python train.py --n_layer=14 --n_kv_head=2 --vocab_size=1024 --norm="rmsnorm" --positions="learned+rope" --rope_base=10000.0 --parallel_block=false --init_std_o=0.0 --lr=0.00982 --warmup_steps=81 --decay_shape="linear" --final_lr_fraction=0.0 --seq_len=256 --doc_mask=false --steps=1905
Each number is 128 + 24 x the weight over its row's rms, rounded and kept within 0 to 255. Layers, rows and columns count from 0. Numbers have three digits each. The size before them is the row's rms in percent of the matrix's.

# layer 3 MLP down (transposed), 512x128, rms 0.106, rows 153-178, columns 0-127
105:153132147095110167163112136127105143103156086135141186147135185130142167141125117118134135140129127148158137099064133113117110140140117154111120103117132093109117116126102137143162162132132080126110171088145117144074151132158131158141160122115109114154162108150118110148088106142133116126137145118092100128071127106063101115120116111139083086160098127113145126110163113114148128122130
105:177110151155163139116124048158150088119092146157116163115129168122152131098164146135109143138107147138170128129128124136128125136153114101116112133120125142144123129109127192104165121152082139112139136153082134164147129108122091122133105111073116133118103163102167126119151146140162116107160142127102079104152100114132125119150132138103135144148116108118140172137117105106129152182094
075:151135122142215169099119104090167129110167156145147126133141131106136153150099121174134108122119136150183156123105161115159132112113119143130116118110116120099089133103076143100110143151148075202143120117131104109137145157110140124136133067128106128127154130118133113100105111147098105125126169166133109121116129125169142129155126099121113161144116097150124136138109166153136131116119
092:113115118141117126132137151137168138139114162150119133099102109119134165135133097127116138149170163136183133174111168124145148126087095139096165139103108125149149084107114148101131137180120089156158173147124111142165106104074147082152181099131124158154143122141122124157139150142109146115152131114137163136103105160123089118140133125109109128138146157142089132178117131123147171095130
107:101148132126117131118124108111135112119088124115148099157140143180121117154102118158152124113084160146115098126146110109116123120164189150160147136135154097187136137150105181070113142105141109102105165134122199117154116110112137141151151123161131124145126061103131143121113104152121133083143107092148125130134139148126097097152124169123125120178125109123156149111110156132143115103126
146:124102147082129123126126172165099122140126127090142150145105133141151126123100180113183130108121126161129140107122171120121143175106127118107075122105089137124127125149148118120072103155127115115108114139086114138153090131124150091159140148098170121147136139137144164175095123185148114127148117105108132103131135133092117112098143169123106134113190134152117167125126141137108126076119
094:130079106089158146114124139136091166084140105127130136130153157116124139140146127107122114092111102165128153152134126147129086100101103122153130145118095111081138147123171078123115150098135167185113090119110151126136092135161137137094128117164119133179100150131136143120131126154154144132122123080168129120153122128138114112140156132132113131190116126156139073109130101094160098162153
107:104123153161071150108112111105090120145134108117158181156140117151094143084152107187166136109112142146100154136135098127142104154150143127132117113102093111096110146061173119139142109149140125130124125148156122101129098151128110121141148057109114139118115095139130137134147127157171139102118105086127153099120114127134098158149133119102146154125151143139105141185130149159130098114148
094:102114098123146158122161157130151133147156136120106103112118144152134131120123136091102146108091076160142140080136119133162097137116111139169104154141084152095086103097148142147145147145097146138125070162152096132156152131081109144147148136129131144133161100125161144160123107127091105124121125101111113135159103104149128133186142112148084142127124100126116144089070141103151086131120
104:130142144140134115089137173096120140112153081118196132143120194157130114166124100141140068130143128165114108135179138132144128101143134180134151129128095108142142129100128147158100153108132083113136138142087143198082143127122157104122169156133154109119110133159125143100106103121125127128126102093146158098106123152141139118134149084143120107167119130165114145112120129109128129114129
103:153131132110137128130145112144098162149129172184149120139125102131123105140094107084079130137153121168128136135154101188108112100189139105140162136154140122132118111132123110122157142148121105111162111126120123155148159131121109150098108089120088119164083138150166125114152182135149108118168155165083119153136155134105147092130115146174124116155155128173130143143096132101129125103116
099:142141139155109162119132115082095164141165110129117114132129117139105102159147126130127177146106078134107130135115082120103157132108170093077144107146118121171142080134137136117125154095096110132094131130146115139174144097181110120130125154159142151147160136180111168158074150123163136140139143120118130094144138122131106185093107127124131139138103117124138160096154123154150163138125
098:103109136136134105087128067158136118127127119170074127099164143129151150153086086146144177126145171126143158120129160156154123071129113122164120133133146131108126158133164164118150152162122149176135103134115096115141124127093168129124161118115170099108110120164119125127150103148116140142157151128084097104122116100118141131101125134111151070137106132139115153141122112135134150081095
100:151092116116130096107155106124137095109122135135112126094169124154174162121126114145130072142141128138104132134155137125101140169104101100127164113102133083099155089101118060141148152124129103139155109180084118142122122154156133160138118119119109114104121151135135073122165100149166123131138135122102130122144120178141126141141127147163155106093111156109189133138132176139155131125157
120:121114127123126128139112127127112155140134103134138146123120145169118131135106140096133163140097094126144096122085101190141121125119162138084139188122121142103155090133149120111120148133106128137133127147077208129142136165139117079166131132147110140097128169149126137094119132154133107069130125141106094164107102124085112176103109129110138145177134160139130138143117165111152152132163
109:116130113157127132135085079141115142180099096132110133145073109117169129162126120099113098183110136157106153123123124119151141168103102117118122153157133136091136155143098123130100097127137093099180137110124122101151147105103134148148141131105122102156106178136133172146133107097100121118098123116075129103147072130098140131100143122181092100112095140131096134112106114112115134112120
084:145114121119114110109097123128113126119129124090165127105129087111140131141113107084117144117157116170095119159107082122118160123133145076137112123155153101103181083087111140117131110146152126138153151081122146122142146105153119141111147123171068096144136112106135141143139106142153126138139160110065140149096111177130173099165149107099123141142097125132159158152121127135180106115118
108:120084078121158164115107124142129088124147117129163097161168122123173146097103129092100143069118120121117133095143107139135144117141070142114118147143133091138137104109132144105188118107087115122139155118149149181144125163090130129138146145128098109143136126118162139132106138143131145098164132129117146156096147109164100137129082131126146134084153090159142162124099126123141185126118
101:120141133093069088103151120135133136097109151117132113102145139169122141105121081120201133137144127126106155153126141105105156150110135143117115150158155142122110168116137150162122128134129093129143134131163089136105117144145122132108096101121140114121151099097156136143121116109162180109159103134163156165105143107106142132136139150137149138114181116108045140114104141164158128118080
116:126155111125125177135148089179124102114127111166150128152141166129117116106131133134074100133118079085099130129109156161141120126111091132133123122124166123118108097121150162111102163124160153191119120144142113139113133091149113080113138093108148131137128121116108146145126114175105160117145106051140127115153134097129115127140115074090121126143124109119103134130112115136125184174142
099:121120154164145149148186126119159142166085101110152116155088096118101136183126142126159149159138097155113105092110125179169146120122160110162153102144104146111119125159143127139143137133147122108140142128107141121143088175108160123140152113195128133132086158157130129110132116122119170121121108155109180123100140110124111120134159171122152121105126094124117157121149158093099138153143
114:142097152131105103130107131135133118129162120111116148134124108094141142106122102161141145143119179104111140108204143093135121083133100125108108119155115108126115130173136113082149143134121123096172165121109079128180160166116107121120097191126119150113158126144118148198118119151124164097125117150131160113141104127148137109162126115064138103110137128111095129136123142129152110154121
095:122171110177122124148167117141153100134133107144119096103112104131142160137152102074131165112115071114156108103118108098170150126099168105144148152164117073137106129125147142116132142102139121156137132128126101114164094122134103165155149143092105169135099109110127153159113142156163102112133137068129110120131140183104097107117143137144093105147147138154180119143131120117147119151127
094:110120080162142160115123121131153130163146077143135133147145142107170116130103103115094158158140103143150136115109107100105118134142071116094129148127161115089121167092139123153106165109116119062107115122164128117105087092157109126087142142105113091142122148086133154114119109114163115124149113104133120121124193074160133102099109120156125138120106124131124127140080129119131138091145
091:168090121098148178139152120119136119077139109132138117115084126142164131095144155134114104119123162111130147154113142139155101116135087166124124144158203126125107099117142117097116105147151108171127146113135102121127126145132178110150124138150112091119168085112097113106143178171116118131136113121127132103115141145138140133166159091122190161138138148120099134114145155139079109106106
103:180113108202107151137127154152152108123134115152094119129147105127102098142110134178103127131110107114112130150099163149109120127113161137176115080152127125115101151137092099088125096148126119132138138124165117085131138154106146162077075075129131134120130109143097147139128156104131116132092121108117137146147156107089133162125103110131113142130122089071119170103118126152116108133110
# layer 3 MLP up, 512x128, rms 0.149, rows 154-178, columns 0-127
117:095116156144143155151132162127129153132145099143142121115101122129141173097175133111103145106118105182122133140126165130104135140109133118134182181138115196156063125104107120152134152119124145145156088159110150130127141127105128122130124136158160079087106115169107131141154132135113099160122102090138147126144132091120110131101126139134137119120103084102152117151124063123112126160095
079:125107136125132117164101104116127118116090094146143172138171118110095128130144150126098133098166132131165125163097159116119112150082145139118127137112133104152131149141157154122146093124169148091120101137158113140143105135160134151091159122135157130092103091109128129131106125092138087074148127120160123158130172112160167075114135120080098154073130143118098147112140104125170117104153
092:159146145146110117138107094132136112165155123158141113144124183115140146134107157125141089137143173117119168175144123147153136136124136121095125166142126140177161144145093119128122127116110100136101138172125094120090093150081149168122134177133062129144162166123148143151140104098164114149129120091135149147110123118098165106121139098112127115115154114108166098139099119134091154166134
110:143136072104143098130144128125140121107119107124109136104114168136117109099137127144120135129147161108136149126144103098087172054143128123129134171139177208120117131128119171120134141142124129170151101120125158137126146147120136120137118153160126126144143135157115176145126152086079106109095151141136145142106142129117153132150138112142103169072141141157135163191118104147118113154112
108:115141099096096161116152130135137090116123137129119097110095119155105107123173132148134120179158148169108146177156128154087159057149154125100151174151192121151152117144144118108085143148096124138088157146139117089152100107136154106126145103142099140120124133114109130086156151138113122139110128125161121132116111154064135107140106130113165129093154137123130146140110122127113146149125
102:137093098134065124161113112082104120119183148118104140148123129105105160087182146128143134114124110146142141131145150128187135142090155188109129108124146143151150131096124084158138178128111124148140119141094123143143124166162121093139107127111091126107103129136097120157115107123111119119161178154145083115124146157121122132127142126162140137126170105104137126123093079109109121155116
107:147109152094136164104118113123124121158122119138115093154107115182117121131092141098102124170124135117109107169116150161103143117173160181146142106138124130175156122091117122081131134095121157139122150121127124156120130118137130093141163118120113150083170152061153147152130156126148154176154113102107119095131151127124161093128151122154113101193115139098121143128156144153139130131148
099:141173154136165119153103145145134142134103143147075129134153098092138141132124143169109149158152163099120104178122117088100146094103142085136169119132129127145146131121126115087100117143143117121131187139144135100091153130148145101114124114146166154122135088136056083134120093125168100133098113150133127133160095148142150098121115148104118135117130071107137178132118127120152125122132
109:136144112171106136120123130151140134165114176094166147145130083100125083133147156132099166114089076089125131094097145161133163125138150099148139137142161150145118144186156119153109145139165126111111116137155154108142146107125153120115124126113118111157093130128120121114141126114092115174159110155152093143147098124118140098084133130126160160118145135080118143089153082150099134085128
098:103177087109127083081119109148118164157127145150097149080127090146125110170143115119113145134128128109114076120128113128122132109126174134153109157122153148132078113138130108107111092147125152132135090163154132119196131134109112168173105132140101114127115134173114133163121186118151131094151139131099110133130145160111117078106146106134141092130166144137127129154132092148124133147112
102:137114136119107121128111151130155195114139150172118120149095135144072131137154166122143155080121136156153147109154153083137099136116146147147147109125132110149116119134134094157154154092101143150161130147113136113139162089136155127123113176138143143112089146130105109146124138125159136098147106205161147150140111098107105121169173097136135105112120133133079101115111156153146100099113
100:175137149163078120131116138118138081142109151173145124089092125132152084116109186166145110149159127138145132132111136089111117136076100128142134125128141134163130092183143101132121091145125125118134095114092108137128132083137145125153122092112143141147123099081119116103116114149115111091120162149157137146060135145095146170136140142133137111131106134158129148105128167136097126098159
096:123145139149099130121097108097119119079136129154154157077120143081139109137131110130176123123110151118158168157163116132117128128085156117158163132119147139149160124100130110127138175109123119108141099145123147086148141118135136111121147113144118112137131169110099101111151160160179121158109149083128172091132092189137135121123187100115105159109163127149156132123122115152135175120150
116:147106116090117119158172126148157123133124131147197147131129106138103131086101151156126124130141110086193149144086128150107151143082138133127093142093109126098169127105111168159127143140146121110114174156172123155102114124107100145128100141105111102126097079148092102098123155101127133073107113113141101114114126143116185136119122097112119104118140138156128139120125140119131155153158
100:134134128126142126143143137090125110121137112160146125156155120134166149144140122074119121068100113122129149161084175122118121111100120147123120110135169152123105136130132105123140075133126134117110133140093109117114115099150128107104115140133135101140146145111069117114149119133184097120140108170137122145106185083132126162114126181147141139183159146071137141134089175137116097118170
091:144116153097133156133128121166124182106135138182099142118133130108107122116163150171088159139106171117179120134146156180138102157101134148154093112099112138140158101141130100118101120137134175127133133103127181182072155148144121134131148165119124158128142127159132112118109155137108142121135122185132101145117133129172123144104111124131109138116121157107162103110133142113132158154180
103:157136145129132134132121125088149115170171126183093137125100167115126172147170152138094075113117165068126142130133127166152125105149138157149122131134087121137133181155107160131073108098094121137109141135156173134112094113111140145093120194122138121132130142124165130142124120113128145114119129164112138098125112147108149108157146102128107103112109126142141151139138121165081163121112
104:101121104111107151144138115138139132100105122126159142101114152150116093125133117104097141139116148092111135105143160159113142088118173130169132159130066114084150154164136093111096158115079146160103171124133159141133122101161122126132139088118119112118098161123118141114174147164106125121156139140120138149141099172144161116130165172136148112155121106126135110060129112140150166093150
116:128158111118150124101163146099105083137119107123091131114130124125129139142101160123115092110135153114109129135087123131151138105138139119121103105124060199141124109163111126120104142138049146157114111144114173166159143140164112145129069099117115126121123121099138158131134098125120113113128117184128128150097150104094130152164093144118168129117106137084165129110165123125108113111142
091:149117107105130128127126159135098129097133107146141123131163158174125128154108150118100108114144129152091095143133139117116168144116161143193145161161133155140125162139109108148109098141148096161160099119162119094099144117115126132175162140139089117155140147108111139168118125167156125126128131122100109119091156106178132161112141151095121097129155119135127162157128154083125054163130
104:123107115127183164111137112157130154140134090141157148151104166193123115108136096111123119134112133099155156147138124198120133129155127105127144124109107151143110161127134118138075168105134133125106119131117122131101125105133110114184144126156138137115171118125191183161163120107123129130121137104165101080099096120113149139135138110116116134113117165127185113125153086154146137132158
103:153109136154141132139072101093094142101143154153189145153179154146144172127111141156141167112139164173119121142076119137110099123115104138136169151125066145143147079115137083116133132129158157135117114183149176112117149128094130138110128112147162099105146109138140093114158133137132144168102153121093129100115110134151141097121123114139145138137139132103123135130152135162157139117142
091:135140122128109126133148166156118117108127163091157188134138143153122116138128135084100094141128194122169131117118139122151102165080129164135121108101134176116125129128127158134097114109096156121116126158094130171075063075145142127145171125135085145117111151180152137147148114116112134133154105147110114130136140124132145131171123117128149091133097097132157122120123111137098117101158
095:146145147144146093105101123149109153173095124122142142101120142122083089119106153138086156124097164132112082152123133135132099171103151135120125131050063129130146113137127062107139097115103147122177120102115135110079121140141152130089112121111116122167143080123098107167111140115149147170126126146123174101131135123117152112129142151109111115087127126135133109111124113145125133127155
111:159137106101102129113137114112133115096158136130157123141091137146136115107134119074123085143115132173120174138163103083099104151108103156128178130115087162133114136136081151123134124123118108118170178136158137145103125115127140162161106125129077127111144102117145127147104112168100144116111145109149137145114099172135158127127139127132101083137086109146152120132182072146136126126172